From a checkpoint of a small transformer trained on Wikipedia.
Size: 16 layers, width 64, 2 heads of 32, MLP 128 tanh GELU, vocabulary 8192, 1.09M parameters.
Each number is 50 + 12 x the weight over its row's rms, rounded and kept within 0 to 99. Layers, rows and columns count from 0. The size before them is the row's rms in percent of the matrix's.

# q: layer 10 attention query, 64x64, rms 0.401, rows 0-31, columns 0-63
# k: layer 10 attention key, 64x64, rms 0.424, rows 0-31, columns 0-63
# v: layer 10 attention value, 64x64, rms 0.323, rows 0-20, columns 0-63
# o: layer 10 attention output (transposed), 64x64, rms 0.292, rows 0-19, columns 0-63
q0 100:83 50 42 57 32 49 47 61 52 34 40 49 62 50 55 55 63 59 41 34 42 50 46 54 45 45 45 39 68 41 48 57 53 61 48 42 51 58 67 28 26 45 79 50 58 63 51 74 74 35 39 36 49 55 55 65 63 55 57 56 52 54 57 27
k0 094:76 58 39 58 44 43 55 54 49 44 50 36 75 31 61 59 60 63 41 48 48 48 43 52 32 36 50 61 63 57 55 70 42 68 39 39 51 52 61 29 29 37 61 61 55 63 51 64 79 19 34 49 46 50 48 50 46 49 67 41 48 50 47 41
q1 091:61 35 51 34 57 58 44 41 40 67 60 73 50 58 30 31 63 54 50 64 29 64 26 52 69 43 75 40 58 47 40 31 53 37 55 50 22 60 51 43 56 38 53 44 38 43 52 59 47 45 49 44 51 39 54 62 39 43 38 51 19 46 49 46
k1 087:59 50 64 31 78 47 55 59 67 65 61 61 41 51 38 44 47 56 60 53 48 52 30 35 53 34 75 45 36 50 30 53 43 27 58 71 30 62 50 39 56 38 50 64 49 59 59 57 50 56 64 48 56 43 52 55 27 57 35 57 43 59 24 55
q2 080:58 73 63 61 70 63 57 56 48 46 43 88 48 46 47 51 49 47 44 37 40 50 36 49 31 56 44 60 26 54 39 34 44 46 56 65 57 42 64 60 48 45 33 18 49 40 64 74 39 50 40 54 42 43 44 57 31 60 50 54 43 54 36 44
k2 073:52 74 49 68 43 64 56 69 51 42 45 81 51 39 60 38 47 46 46 39 42 50 44 43 46 55 43 56 47 53 55 34 55 55 48 67 56 45 70 43 41 34 35 18 61 47 52 79 32 59 31 56 49 36 45 62 44 57 53 57 38 75 55 49
q3 069:41 40 30 43 37 61 49 61 60 45 63 50 59 53 55 42 55 54 35 48 32 49 49 56 56 68 45 55 52 75 68 73 60 37 39 68 34 54 47 66 38 37 46 36 33 47 39 61 44 59 39 49 34 52 55 80 57 44 64 47 51 27 58 26
k3 065:51 55 33 49 29 58 42 47 48 36 47 42 20 34 50 41 66 52 31 58 40 48 36 56 31 36 48 69 47 76 55 61 42 32 49 61 27 62 42 61 49 29 38 33 26 40 57 55 47 40 49 36 30 55 47 65 52 46 54 40 50 51 44 46
q4 092:55 59 56 62 72 56 41 51 27 57 71 54 39 52 51 56 67 25 50 69 56 47 60 65 74 46 50 47 74 16 65 34 55 51 38 40 61 33 59 52 49 56 36 50 56 36 59 64 46 53 43 53 62 55 29 52 57 52 64 61 45 46 57 50
k4 079:51 56 65 45 53 25 45 48 40 36 62 45 48 50 44 57 63 30 47 74 40 52 54 52 56 36 49 49 81 30 61 41 49 44 40 46 45 45 40 58 51 21 37 40 57 44 51 58 50 70 32 51 78 42 29 55 45 68 66 66 54 55 55 44
q5 099:40 54 57 43 51 50 46 61 63 58 52 50 46 43 53 80 70 20 60 69 61 48 52 31 60 44 43 59 62 52 40 60 45 41 61 58 43 65 57 38 38 44 48 66 51 60 49 47 59 51 42 56 69 50 65 21 39 76 66 56 73 44 44 36
k5 083:41 37 40 43 44 50 46 71 65 51 62 41 47 37 43 60 69 16 59 57 59 29 66 38 46 45 52 54 58 58 56 58 37 49 50 40 58 55 54 51 41 41 43 51 45 60 56 69 39 38 51 44 56 28 70 32 58 67 53 47 74 28 69 35
q6 088:32 45 71 55 43 65 48 35 48 18 37 43 35 44 46 50 65 51 65 56 44 50 56 30 47 66 42 56 38 57 60 52 46 47 50 26 44 58 67 69 43 57 41 55 54 52 56 57 65 70 38 57 40 21 64 37 40 59 64 65 58 34 49 51
k6 082:43 71 82 49 55 47 50 47 37 36 49 30 31 44 51 68 47 69 68 48 48 48 52 22 56 56 38 50 44 61 72 69 34 25 64 52 49 51 45 70 49 61 41 67 44 50 66 55 56 60 46 52 53 41 55 43 44 35 53 67 50 62 50 60
q7 073:49 62 49 66 43 53 52 56 64 22 44 84 65 55 44 45 51 47 54 41 49 58 57 32 49 58 20 49 59 54 50 64 53 58 77 52 50 63 45 37 54 61 59 74 53 68 50 44 67 57 45 44 53 53 32 50 34 44 28 58 62 42 60 60
k7 071:44 62 51 56 47 62 39 46 44 45 25 55 38 66 34 57 47 34 42 45 48 49 46 56 32 49 43 71 41 52 49 68 32 54 77 61 52 55 43 37 58 49 59 57 35 40 52 46 66 44 30 32 35 47 34 49 35 41 22 51 40 38 77 54
q8 081:60 69 64 50 49 36 40 42 55 34 39 37 54 30 46 27 67 37 56 47 49 43 50 61 48 27 55 48 40 62 59 70 46 67 43 59 34 74 48 53 48 48 58 53 47 46 46 59 32 44 25 35 51 63 47 69 29 73 45 43 48 58 32 51
k8 086:55 68 51 51 44 48 34 48 50 38 36 46 37 38 52 54 61 37 60 47 54 43 48 77 34 32 44 60 50 57 71 43 37 74 59 50 42 51 62 62 46 45 51 22 58 25 44 56 53 52 29 37 30 70 41 71 57 59 59 34 54 43 37 46
q9 080:40 32 35 52 38 56 40 65 61 54 53 52 67 18 55 53 33 43 61 43 36 61 32 51 35 48 36 55 48 44 61 60 49 54 79 56 48 62 55 45 60 70 45 31 36 67 67 59 44 43 52 66 48 45 76 56 47 39 65 46 61 40 54 39
k9 090:59 28 31 56 55 67 32 61 53 77 62 39 59 39 65 31 53 34 53 47 28 47 40 53 43 58 58 51 47 43 51 62 55 63 61 54 52 67 60 30 41 50 58 51 46 45 48 67 38 24 54 57 56 42 80 60 61 38 46 32 62 52 42 43
q10 088:48 46 59 59 63 56 64 64 41 67 59 50 60 53 70 50 61 56 38 40 49 36 53 50 36 70 33 41 47 51 74 37 59 54 72 51 59 39 39 45 30 49 53 52 43 74 37 57 48 80 38 54 47 27 56 48 34 54 47 75 53 41 64 46
k10 077:56 46 69 50 52 57 60 54 47 43 55 29 52 50 64 29 64 55 33 34 54 61 70 51 43 46 40 48 33 48 79 30 46 45 61 39 50 43 31 39 53 42 57 44 44 44 53 46 39 72 58 28 49 34 57 32 30 48 54 68 56 21 53 53
q11 089:38 80 50 45 65 51 45 43 49 59 49 36 49 35 61 54 64 36 64 77 59 56 63 74 52 50 66 50 62 55 70 49 50 54 59 28 42 74 33 55 41 43 54 72 62 45 49 56 43 50 46 44 54 37 50 17 40 61 53 46 58 41 50 59
k11 066:34 53 48 38 70 45 42 41 58 37 32 19 48 45 59 37 58 41 61 61 37 64 58 66 47 43 66 61 58 61 67 51 52 32 37 26 37 68 26 39 58 48 42 61 49 62 39 46 28 61 48 52 51 34 51 52 33 60 55 36 51 41 49 40
q12 107:29 64 56 52 62 37 46 56 71 37 78 42 57 38 53 52 35 45 53 61 60 44 35 53 58 50 48 58 27 62 36 62 24 47 48 41 64 45 43 48 57 59 27 55 41 41 68 62 53 41 41 34 54 44 58 26 29 54 66 52 53 69 51 49
k12 075:52 56 32 70 33 71 33 45 50 47 53 47 45 53 57 61 52 56 58 56 32 51 39 72 59 49 40 41 55 37 43 54 27 50 55 38 47 44 37 51 48 57 50 47 22 50 55 69 64 37 50 15 58 61 43 42 52 48 68 50 33 74 46 32
q13 114:60 43 62 47 42 60 52 34 56 47 31 56 32 51 47 44 19 40 54 65 42 71 50 53 57 47 77 51 55 54 16 38 55 55 38 40 59 52 49 59 68 56 40 38 36 40 54 63 61 40 48 62 64 77 45 63 60 42 39 38 51 39 38 57
k13 086:48 47 70 45 41 46 34 46 45 51 22 55 38 51 57 46 26 46 53 59 50 67 61 64 58 54 73 57 54 50 38 30 66 67 32 41 51 51 52 61 63 60 53 36 41 37 48 74 57 50 45 62 60 57 44 66 76 46 34 29 56 54 39 65
q14 087:46 48 44 42 37 45 56 48 58 53 56 53 77 38 46 40 60 73 42 42 50 62 49 49 18 60 41 38 88 51 64 46 72 67 53 67 48 49 59 49 46 45 34 51 29 53 41 62 34 54 60 30 45 49 49 57 48 49 39 46 61 39 69 35
k14 072:41 45 42 33 44 61 70 32 58 58 55 49 74 45 34 45 54 74 58 28 37 59 41 48 13 50 50 51 56 50 46 62 45 47 32 67 66 55 50 38 35 39 34 43 30 44 38 63 37 45 49 51 46 59 47 45 48 57 50 64 64 43 67 37
q15 109:54 54 55 23 61 55 61 32 62 47 47 46 52 58 48 55 69 52 38 50 33 40 59 61 52 29 45 47 70 42 57 74 64 53 52 39 40 36 51 59 57 42 55 31 26 42 56 50 42 69 26 57 34 45 29 57 55 64 61 58 30 53 36 38
k15 110:54 50 63 52 40 50 53 29 72 30 52 34 53 53 61 54 71 43 43 71 23 53 65 65 61 38 48 53 65 51 61 56 75 47 38 25 49 42 48 43 54 58 58 43 51 40 49 60 45 53 29 34 33 50 35 63 54 57 68 62 47 69 45 39
q16 073:60 63 53 51 39 61 35 36 63 55 42 38 58 38 60 51 26 52 50 49 39 45 52 38 53 56 67 29 59 67 57 52 61 29 32 46 43 66 61 13 31 38 49 40 35 39 60 56 66 53 49 60 53 43 50 47 59 47 57 41 34 60 25 53
k16 075:51 59 46 45 64 61 45 42 47 46 62 48 52 50 57 48 39 44 36 38 42 63 73 55 35 77 56 45 31 51 56 28 60 34 23 31 51 69 39 40 39 40 43 25 45 42 53 62 41 63 60 54 28 57 56 40 76 42 65 47 54 38 50 44
q17 070:53 50 64 73 38 37 63 74 29 58 40 33 55 29 55 39 52 61 60 41 65 51 58 51 32 60 47 65 41 52 57 45 33 51 70 48 42 62 39 44 55 48 40 46 48 62 37 45 59 62 42 52 67 53 67 40 10 49 51 59 48 40 64 47
k17 066:35 55 65 47 45 46 57 61 24 75 47 50 49 50 53 51 37 90 60 38 57 34 56 50 47 66 48 55 37 46 41 36 38 45 66 59 46 54 47 60 61 61 37 56 68 49 60 26 52 57 56 52 58 51 58 37 15 39 40 53 54 48 36 49
q18 092:63 36 57 50 31 54 32 61 32 50 48 24 33 43 48 68 46 40 66 55 53 47 60 69 55 51 33 51 40 57 59 33 35 55 66 40 42 59 56 23 45 50 56 62 61 47 41 43 83 54 49 50 45 63 62 41 32 39 60 63 39 44 51 33
k18 076:46 35 69 43 37 42 27 63 37 74 44 29 49 46 68 56 46 36 64 46 56 30 49 61 47 54 34 48 54 50 61 39 33 40 74 48 62 51 32 34 42 44 59 51 63 55 54 34 73 58 37 69 62 46 57 41 41 36 47 56 59 54 49 31
q19 090:43 35 54 38 39 59 54 18 50 36 57 45 47 68 49 54 55 35 55 55 56 50 82 51 51 60 35 48 45 23 25 72 36 35 30 59 36 36 55 36 47 44 56 67 38 52 49 47 54 50 40 48 59 65 56 50 59 43 47 55 68 50 55 30
k19 076:54 46 60 50 43 60 48 39 57 38 46 43 53 63 59 63 59 33 53 68 65 50 92 41 47 54 47 56 56 42 22 70 37 40 35 37 50 50 54 39 40 60 68 60 45 54 48 48 64 55 63 51 66 75 60 51 68 50 56 50 77 53 60 43
q20 065:51 58 57 56 49 42 46 59 50 34 53 44 49 58 33 59 46 61 59 47 50 30 63 53 52 68 65 31 72 48 56 34 38 32 36 37 50 42 44 27 45 29 37 59 39 44 49 59 60 66 55 60 33 45 64 46 47 12 49 58 48 31 63 38
k20 059:41 58 61 57 44 37 39 46 54 48 52 44 42 58 46 62 54 55 44 41 30 60 76 63 62 79 64 19 63 55 57 43 44 37 26 36 46 50 43 35 53 29 44 45 56 48 57 45 55 61 67 55 35 51 64 34 38 28 62 60 57 39 63 46
q21 079:54 46 60 61 59 56 64 40 65 39 46 57 49 34 35 52 65 63 58 24 73 57 30 34 47 54 60 65 55 53 52 50 38 43 63 54 41 68 20 60 54 46 28 68 35 51 46 48 44 48 59 37 43 27 44 29 40 58 40 55 49 38 56 63
k21 070:58 35 56 53 35 64 66 56 67 54 40 47 53 35 51 75 56 62 58 49 61 56 40 50 68 74 67 46 80 51 51 50 52 33 52 47 59 51 43 65 47 58 40 49 59 39 27 61 39 39 63 31 43 27 55 42 54 52 55 58 69 29 59 62
q22 079:39 48 55 41 57 37 41 47 66 50 53 41 40 55 60 55 39 53 57 56 44 72 39 65 64 37 55 58 44 45 43 56 57 54 54 47 61 40 65 56 65 30 79 33 60 44 53 31 42 55 50 51 49 34 72 54 59 50 45 16 70 70 26 50
k22 062:32 47 44 56 37 55 47 49 46 38 57 62 50 37 65 38 51 51 51 51 46 80 51 56 46 47 53 53 42 20 37 60 76 58 38 46 52 35 70 52 45 27 72 30 48 53 41 34 42 50 43 58 41 58 49 48 62 33 52 42 40 30 22 37
q23 095:34 63 59 38 69 54 50 69 50 39 62 38 35 44 37 54 36 45 51 58 60 25 66 57 65 26 43 42 42 59 46 74 36 45 74 41 50 56 42 64 47 50 47 52 56 51 50 53 63 60 46 66 45 33 44 47 18 51 53 39 63 65 36 41
k23 068:29 49 62 42 64 75 10 57 57 48 33 51 49 42 57 46 49 24 54 59 58 57 67 57 53 48 66 28 47 36 49 50 46 47 41 59 54 39 56 57 44 47 56 44 60 47 48 42 53 46 64 77 29 45 48 53 33 63 58 42 41 32 34 41
q24 077:40 45 49 42 67 60 56 38 48 51 63 48 53 43 53 38 47 44 42 44 75 53 59 42 53 51 64 54 37 47 48 46 67 47 74 33 52 79 31 48 55 62 59 85 63 45 70 33 42 16 49 44 44 57 51 41 44 43 54 37 68 51 51 45
k24 076:45 36 47 37 61 57 50 43 38 45 49 55 55 36 27 59 42 46 60 32 69 65 50 31 34 60 48 52 26 24 36 51 61 37 58 52 53 52 25 44 68 50 37 68 51 45 68 48 37 28 53 57 31 60 60 46 50 42 51 43 66 37 63 54
q25 083:30 63 69 46 65 61 33 46 46 50 33 44 45 47 63 72 50 49 59 57 56 38 43 24 64 44 47 57 48 53 32 38 38 35 65 56 53 67 53 50 57 43 32 67 72 39 45 42 62 55 58 56 64 25 34 47 37 54 76 58 38 47 57 50
k25 088:38 83 54 43 55 69 32 57 25 54 51 55 40 52 54 59 47 54 42 53 58 37 44 64 61 53 50 65 42 46 42 42 60 16 44 51 48 51 47 45 45 35 33 62 72 28 53 50 43 59 47 60 52 39 25 46 53 50 56 51 36 32 51 28
q26 079:50 54 50 63 38 70 38 52 48 43 20 48 62 54 56 46 79 44 55 40 50 29 64 68 41 50 41 43 61 70 73 66 44 53 50 71 36 49 34 44 43 59 28 45 59 44 45 64 54 51 48 60 21 39 48 56 39 66 52 59 47 46 54 41
k26 086:69 69 65 55 42 55 26 45 53 40 33 28 61 56 51 46 78 49 44 52 55 39 59 60 51 36 46 49 53 73 60 63 25 52 60 76 53 74 44 57 54 52 44 66 61 41 56 69 55 47 47 57 34 38 59 62 44 69 49 46 40 56 47 49
q27 086:45 44 64 58 42 45 48 52 47 40 42 39 52 37 72 54 45 32 66 61 51 50 45 63 44 26 66 36 57 37 48 48 64 33 40 56 55 52 45 57 63 65 36 49 64 54 31 42 60 26 58 53 53 48 51 68 40 70 46 76 57 33 21 63
k27 076:36 54 53 46 51 32 41 48 30 51 59 25 55 41 54 48 38 49 58 47 70 31 40 72 40 20 49 43 69 42 60 64 53 40 71 54 50 49 41 57 69 40 39 53 57 24 54 49 62 51 57 44 78 47 51 54 40 64 31 58 62 50 49 49
q28 091:59 35 63 58 56 41 66 24 52 45 40 43 52 59 44 35 46 63 50 39 54 75 32 60 63 31 76 53 61 74 45 56 35 47 42 33 50 54 59 69 80 41 50 52 39 46 52 39 63 56 51 60 44 58 57 47 34 60 35 49 53 46 34 62
k28 074:44 34 69 40 48 33 66 22 59 58 37 47 54 59 36 48 50 77 53 35 68 60 38 65 74 39 56 45 47 57 36 51 36 54 55 43 67 43 66 71 59 62 61 37 53 38 55 62 63 58 54 39 33 34 56 39 46 49 32 56 57 54 42 53
q29 085:39 38 49 64 57 54 51 43 49 61 71 17 46 31 51 51 53 77 58 50 53 83 56 53 52 51 48 39 44 42 72 32 55 43 53 29 61 50 50 58 35 60 65 59 71 45 53 57 49 59 35 42 39 27 51 35 56 58 61 46 49 45 34 51
k29 074:42 33 46 55 53 51 64 64 30 53 58 11 49 35 53 40 38 62 51 45 55 83 48 58 26 50 45 55 53 44 68 45 56 30 62 27 57 38 28 47 35 57 59 51 58 50 49 58 47 58 46 40 41 36 35 41 56 38 59 54 46 37 44 51
q30 083:39 62 73 20 56 35 46 49 47 61 61 69 38 54 34 66 48 52 52 54 81 29 43 44 61 61 43 55 42 58 57 46 28 53 56 32 59 21 67 50 39 59 40 59 54 51 58 34 58 64 54 55 49 60 63 41 54 37 50 45 40 63 52 49
k30 071:34 55 68 31 34 55 29 44 41 38 59 64 37 54 32 67 57 45 52 49 70 38 67 41 52 44 40 42 34 40 40 55 48 71 51 58 43 34 55 54 48 57 44 61 40 64 43 25 48 56 54 63 40 58 64 63 51 50 57 41 13 37 50 47
q31 084:42 24 37 62 56 34 60 51 65 47 41 62 34 41 48 50 51 65 67 63 37 59 62 42 43 53 44 67 67 46 20 48 54 34 47 55 61 31 37 56 49 57 36 46 40 25 56 65 54 50 45 64 60 38 51 66 41 72 42 73 53 52 52 61
k31 082:54 30 27 50 58 30 61 50 57 52 67 38 33 54 52 55 33 62 70 51 47 54 58 22 61 55 34 56 41 31 39 32 40 35 45 49 63 33 42 62 50 34 41 61 42 17 55 57 60 55 51 40 57 49 44 40 55 65 46 66 57 51 46 59
v0 105:43 53 35 56 43 49 36 37 46 47 64 45 56 70 46 34 56 50 59 53 54 31 55 41 65 61 58 63 63 38 45 62 73 56 50 79 43 74 40 39 44 41 61 38 54 88 57 54 74 44 52 47 63 42 58 42 66 42 50 35 51 51 55 62
o0 105:40 57 51 51 55 53 22 63 38 55 62 60 38 22 55 51 47 53 41 55 47 64 56 63 57 39 64 41 63 63 53 41 36 49 54 46 60 41 57 58 63 45 40 48 75 19 38 50 65 59 42 64 42 63 30 62 68 32 69 62 66 51 45 52
v1 095:56 51 38 53 44 60 44 42 64 48 79 46 47 67 50 71 50 62 45 41 69 76 51 38 47 47 50 54 60 52 49 55 57 38 44 58 44 51 39 61 46 37 41 63 46 59 49 42 42 55 22 40 79 38 68 69 17 56 46 47 34 41 47 57
o1 104:62 66 51 59 68 65 49 60 36 73 32 39 69 35 48 39 48 27 49 50 32 39 83 81 46 66 45 41 48 52 59 58 61 59 45 61 39 54 47 43 59 57 63 33 61 34 56 56 49 37 45 61 47 52 49 51 69 56 58 58 53 57 43 39
v2 109:43 43 48 61 35 67 45 27 59 67 42 54 30 68 36 53 42 52 58 62 48 48 49 46 50 57 69 76 45 48 47 51 57 48 25 54 41 57 49 52 48 50 64 47 59 57 45 51 41 47 36 52 06 63 54 41 73 48 58 50 66 30 56 43
o2 109:53 48 58 52 48 41 47 83 55 69 38 45 54 27 64 37 42 46 61 57 55 43 39 67 66 46 36 40 50 64 68 43 49 42 64 39 51 38 46 49 58 67 40 44 55 55 32 53 65 70 59 54 71 59 40 50 16 52 45 56 27 58 45 45
v3 079:41 62 40 45 52 50 46 42 65 44 36 29 54 47 36 53 62 62 73 47 80 37 47 55 47 21 41 36 54 41 60 43 65 41 61 61 60 52 66 45 66 27 63 48 37 60 50 57 43 32 69 55 54 43 40 55 49 41 65 64 55 29 62 50
o3 100:61 50 72 67 64 59 62 47 53 70 60 68 53 42 45 65 35 61 34 53 43 42 38 61 51 64 55 66 54 57 41 36 32 48 32 45 62 37 61 37 47 61 65 55 46 57 50 41 79 50 42 70 39 45 73 48 65 33 56 48 38 68 40 52
v4 092:59 44 57 58 40 50 69 45 38 42 55 43 63 51 48 30 62 39 60 74 68 77 49 54 59 46 29 63 68 52 65 46 46 54 38 56 57 60 33 44 44 52 48 56 56 36 61 57 47 49 62 44 51 61 37 35 49 12 47 42 48 67 66 69
o4 094:40 47 64 40 63 62 35 41 43 44 55 99 54 48 45 49 52 43 63 48 54 54 48 48 46 36 65 57 35 47 49 40 52 53 39 77 40 39 64 55 48 37 40 29 44 53 60 47 40 33 58 51 36 25 62 64 50 59 42 51 36 50 45 44
v5 109:57 50 47 63 44 66 58 52 67 47 37 62 47 32 55 57 60 41 51 48 46 42 48 35 31 40 58 40 37 50 27 66 54 44 48 52 47 38 57 74 65 43 38 38 55 67 26 36 58 32 62 39 46 37 42 77 50 61 53 37 49 49 20 36
o5 112:43 64 55 47 48 30 50 52 55 55 66 38 48 63 38 49 60 44 27 32 62 38 48 39 51 70 44 58 46 67 82 24 44 65 44 47 62 71 60 42 49 52 48 64 36 38 66 41 60 64 40 34 48 59 57 30 31 52 47 44 46 38 65 55
v6 103:47 49 52 71 43 25 44 80 24 28 65 65 53 41 67 54 52 44 52 45 44 34 40 40 48 52 36 68 60 50 52 48 49 55 80 51 35 58 46 38 70 41 39 52 55 60 46 43 45 47 49 67 45 38 42 71 46 44 46 63 31 51 53 39
o6 108:28 42 52 51 44 66 44 25 44 47 43 49 54 60 36 34 52 52 60 44 58 72 60 37 39 66 49 48 62 41 57 62 22 43 28 18 62 45 53 52 23 55 62 53 36 55 36 44 64 35 58 41 61 52 61 46 66 47 47 35 52 47 48 49
v7 095:47 38 70 56 55 52 51 38 38 56 55 38 48 59 61 46 48 47 57 79 40 70 61 40 79 58 59 61 18 42 52 48 50 52 39 50 32 48 58 48 58 39 58 61 46 46 32 45 49 31 45 42 56 86 66 31 51 47 50 33 43 47 56 52
o7 103:61 70 35 67 59 63 46 65 39 38 49 58 60 49 27 60 45 59 64 44 62 43 28 65 43 52 57 36 61 64 70 47 45 56 68 67 49 50 40 61 72 51 53 48 36 54 51 66 46 54 54 39 43 44 43 59 45 59 47 90 44 45 69 53
v8 099:59 40 62 65 49 83 53 33 59 38 38 34 47 48 60 30 58 39 40 56 50 57 82 46 40 62 49 63 49 53 49 33 51 43 54 49 36 57 59 46 47 59 59 53 45 34 70 65 53 38 48 73 58 44 37 24 51 63 41 43 34 43 52 37
o8 099:46 51 53 55 21 38 33 64 37 62 54 50 38 46 35 54 60 56 43 39 62 34 27 70 61 56 42 24 36 70 60 61 49 59 43 69 34 50 51 62 65 54 52 36 63 59 25 51 31 50 59 50 43 62 60 61 56 42 51 34 61 44 46 46
v9 103:40 23 42 52 61 58 36 37 42 47 48 69 57 53 49 63 17 18 47 59 50 53 43 71 56 52 28 44 46 55 53 67 70 68 45 66 47 52 56 31 49 46 38 43 46 44 51 41 42 66 38 74 53 61 52 37 45 50 46 44 51 40 55 43
o9 109:66 67 60 56 45 42 58 30 54 36 51 32 77 47 67 38 48 64 53 67 45 41 51 52 54 21 74 63 71 46 55 43 46 43 47 50 52 59 51 45 43 48 64 47 48 61 28 59 66 30 62 40 54 55 32 68 61 54 47 44 54 50 29 44
v10 095:46 50 19 58 60 54 65 48 39 49 41 55 40 52 31 55 65 40 34 44 52 43 44 53 48 75 63 74 50 46 39 40 50 46 63 45 75 47 61 40 47 55 34 43 44 74 55 95 49 62 55 37 59 54 51 45 51 49 53 39 49 58 40 52
o10 095:41 59 60 55 54 27 64 36 65 47 28 43 42 50 52 57 35 37 61 45 75 57 45 50 45 32 58 27 54 58 43 43 55 52 63 38 43 55 52 40 68 44 66 48 79 29 63 26 42 53 26 39 41 49 42 45 60 46 42 46 65 53 41 64
v11 076:45 29 45 65 37 63 65 52 41 51 39 43 50 52 66 60 53 49 31 62 74 41 48 43 60 49 50 55 74 51 32 43 50 68 60 63 57 48 64 46 56 45 43 41 40 47 42 25 52 52 21 53 57 49 48 43 36 42 53 38 27 48 72 22
o11 079:23 53 50 67 42 59 61 47 67 37 53 47 43 34 55 48 48 43 64 35 43 66 42 70 63 62 50 43 44 55 73 41 35 51 41 45 56 52 46 41 57 52 51 70 58 62 48 79 28 38 60 39 19 44 64 62 61 43 53 39 51 57 38 65
v12 121:54 68 52 41 42 48 29 57 39 43 73 64 24 30 58 45 42 48 47 44 46 60 26 41 56 25 51 42 67 58 63 47 52 44 26 37 46 53 63 45 55 58 66 55 45 40 54 42 36 51 45 70 40 55 58 56 24 48 64 37 59 39 61 35
o12 110:60 49 38 43 45 61 56 38 54 51 39 56 69 69 49 50 50 39 64 37 35 37 60 56 61 66 43 43 44 19 35 49 37 52 49 55 67 32 24 57 47 44 56 65 35 72 41 48 41 34 57 34 59 45 27 48 48 60 39 60 27 62 58 57
v13 094:55 29 61 33 59 39 47 50 50 46 43 64 62 57 69 36 75 63 45 43 37 67 51 53 58 53 64 42 62 51 67 53 33 44 36 43 36 44 53 61 69 55 57 68 81 45 75 35 63 28 33 55 53 59 67 49 51 53 53 50 40 50 51 51
o13 095:39 63 42 59 48 66 42 65 37 44 57 54 19 57 42 47 60 31 46 65 51 36 49 42 44 63 59 38 44 26 51 59 66 56 46 63 51 51 52 43 48 49 37 41 31 42 35 51 18 74 58 57 62 44 44 64 65 76 48 63 54 57 58 47
v14 098:48 62 68 70 37 45 35 44 40 48 72 54 55 60 46 46 54 40 50 37 46 58 49 39 71 49 58 42 58 54 43 47 69 29 26 38 48 61 72 59 54 68 29 50 34 49 53 27 54 42 56 52 66 42 25 57 50 44 38 39 53 51 34 27
o14 101:46 55 47 26 51 65 45 41 52 37 41 37 54 57 48 60 69 65 57 40 52 38 62 43 45 62 47 43 35 72 46 43 18 52 41 74 46 34 68 42 52 39 51 64 65 35 51 57 30 61 52 46 45 42 37 77 50 56 61 57 29 59 52 63
v15 101:44 48 51 44 61 63 25 32 45 41 43 36 33 31 58 33 42 28 68 61 41 49 51 61 51 48 64 59 31 54 56 48 69 65 40 26 40 58 52 48 60 39 69 58 58 57 69 65 26 47 62 53 49 39 39 56 58 49 74 54 42 37 52 48
o15 107:57 52 56 62 37 39 56 58 36 45 51 51 62 67 25 34 51 54 43 41 58 33 65 66 47 52 44 37 58 41 31 52 45 60 29 55 84 41 49 55 56 59 35 39 49 52 30 21 72 45 46 67 50 33 39 37 43 47 48 56 33 58 52 52
v16 119:49 66 57 78 41 62 46 45 46 68 44 59 56 31 61 44 51 52 50 53 76 47 52 37 55 36 64 65 51 51 50 72 73 50 39 38 38 54 43 55 40 60 24 35 37 41 28 24 51 44 57 45 59 50 50 31 59 47 71 57 36 48 56 53
o16 099:55 60 47 42 48 68 47 66 54 43 49 37 67 62 46 31 50 42 60 51 36 55 48 61 60 46 41 45 35 69 52 38 16 48 67 78 63 38 57 57 49 51 54 61 54 41 59 56 66 50 41 48 16 43 65 65 42 41 46 52 52 26 42 42
v17 095:54 37 24 86 60 67 58 51 49 31 68 67 44 67 40 45 59 51 40 44 32 47 53 41 49 40 56 52 50 52 48 49 71 49 48 42 24 41 32 50 51 41 46 72 72 26 53 47 49 39 43 50 64 35 55 46 50 32 54 48 55 46 42 44
o17 097:52 67 69 33 54 47 26 53 47 61 42 43 39 61 55 27 54 31 52 49 47 39 57 59 43 55 46 41 67 54 59 55 24 57 44 45 44 51 70 52 50 55 50 44 32 62 40 60 46 57 30 78 69 58 63 52 62 62 49 24 57 29 43 50
v18 101:50 35 40 26 48 33 29 49 44 35 49 72 59 42 51 45 57 78 42 51 68 41 58 45 53 34 38 40 63 52 49 43 52 70 38 56 73 42 39 57 63 56 50 61 58 55 36 29 42 38 37 40 29 62 54 70 44 34 46 41 46 47 50 67
o18 104:26 76 70 62 66 47 41 57 47 48 54 58 46 45 49 46 47 40 66 82 32 62 40 59 60 58 66 61 54 36 53 44 35 41 31 51 49 39 48 51 46 52 52 49 31 47 73 52 31 33 56 39 48 40 43 52 53 65 73 60 30 53 50 38
v19 111:26 53 34 51 71 51 63 40 57 53 39 28 58 83 56 70 56 62 55 43 54 54 44 62 60 48 62 61 50 68 43 49 64 38 43 56 51 54 50 49 63 57 41 72 47 52 50 60 74 32 70 59 25 58 38 48 53 48 44 38 37 50 43 35
o19 124:57 56 47 69 37 31 60 57 55 58 56 56 45 32 55 54 52 48 58 66 34 47 50 41 45 34 35 45 44 58 76 48 25 84 50 51 45 46 74 41 40 43 62 37 61 59 52 57 35 73 39 29 56 49 52 41 56 52 56 67 55 49 45 72
v20 097:26 49 45 41 65 51 48 18 50 63 45 31 40 46 45 42 49 51 42 48 50 57 56 57 31 43 38 33 53 53 65 30 31 33 39 60 61 49 62 42 35 57 36 60 26 67 55 63 29 59 40 59 57 57 58 53 52 61 65 39 52 75 56 62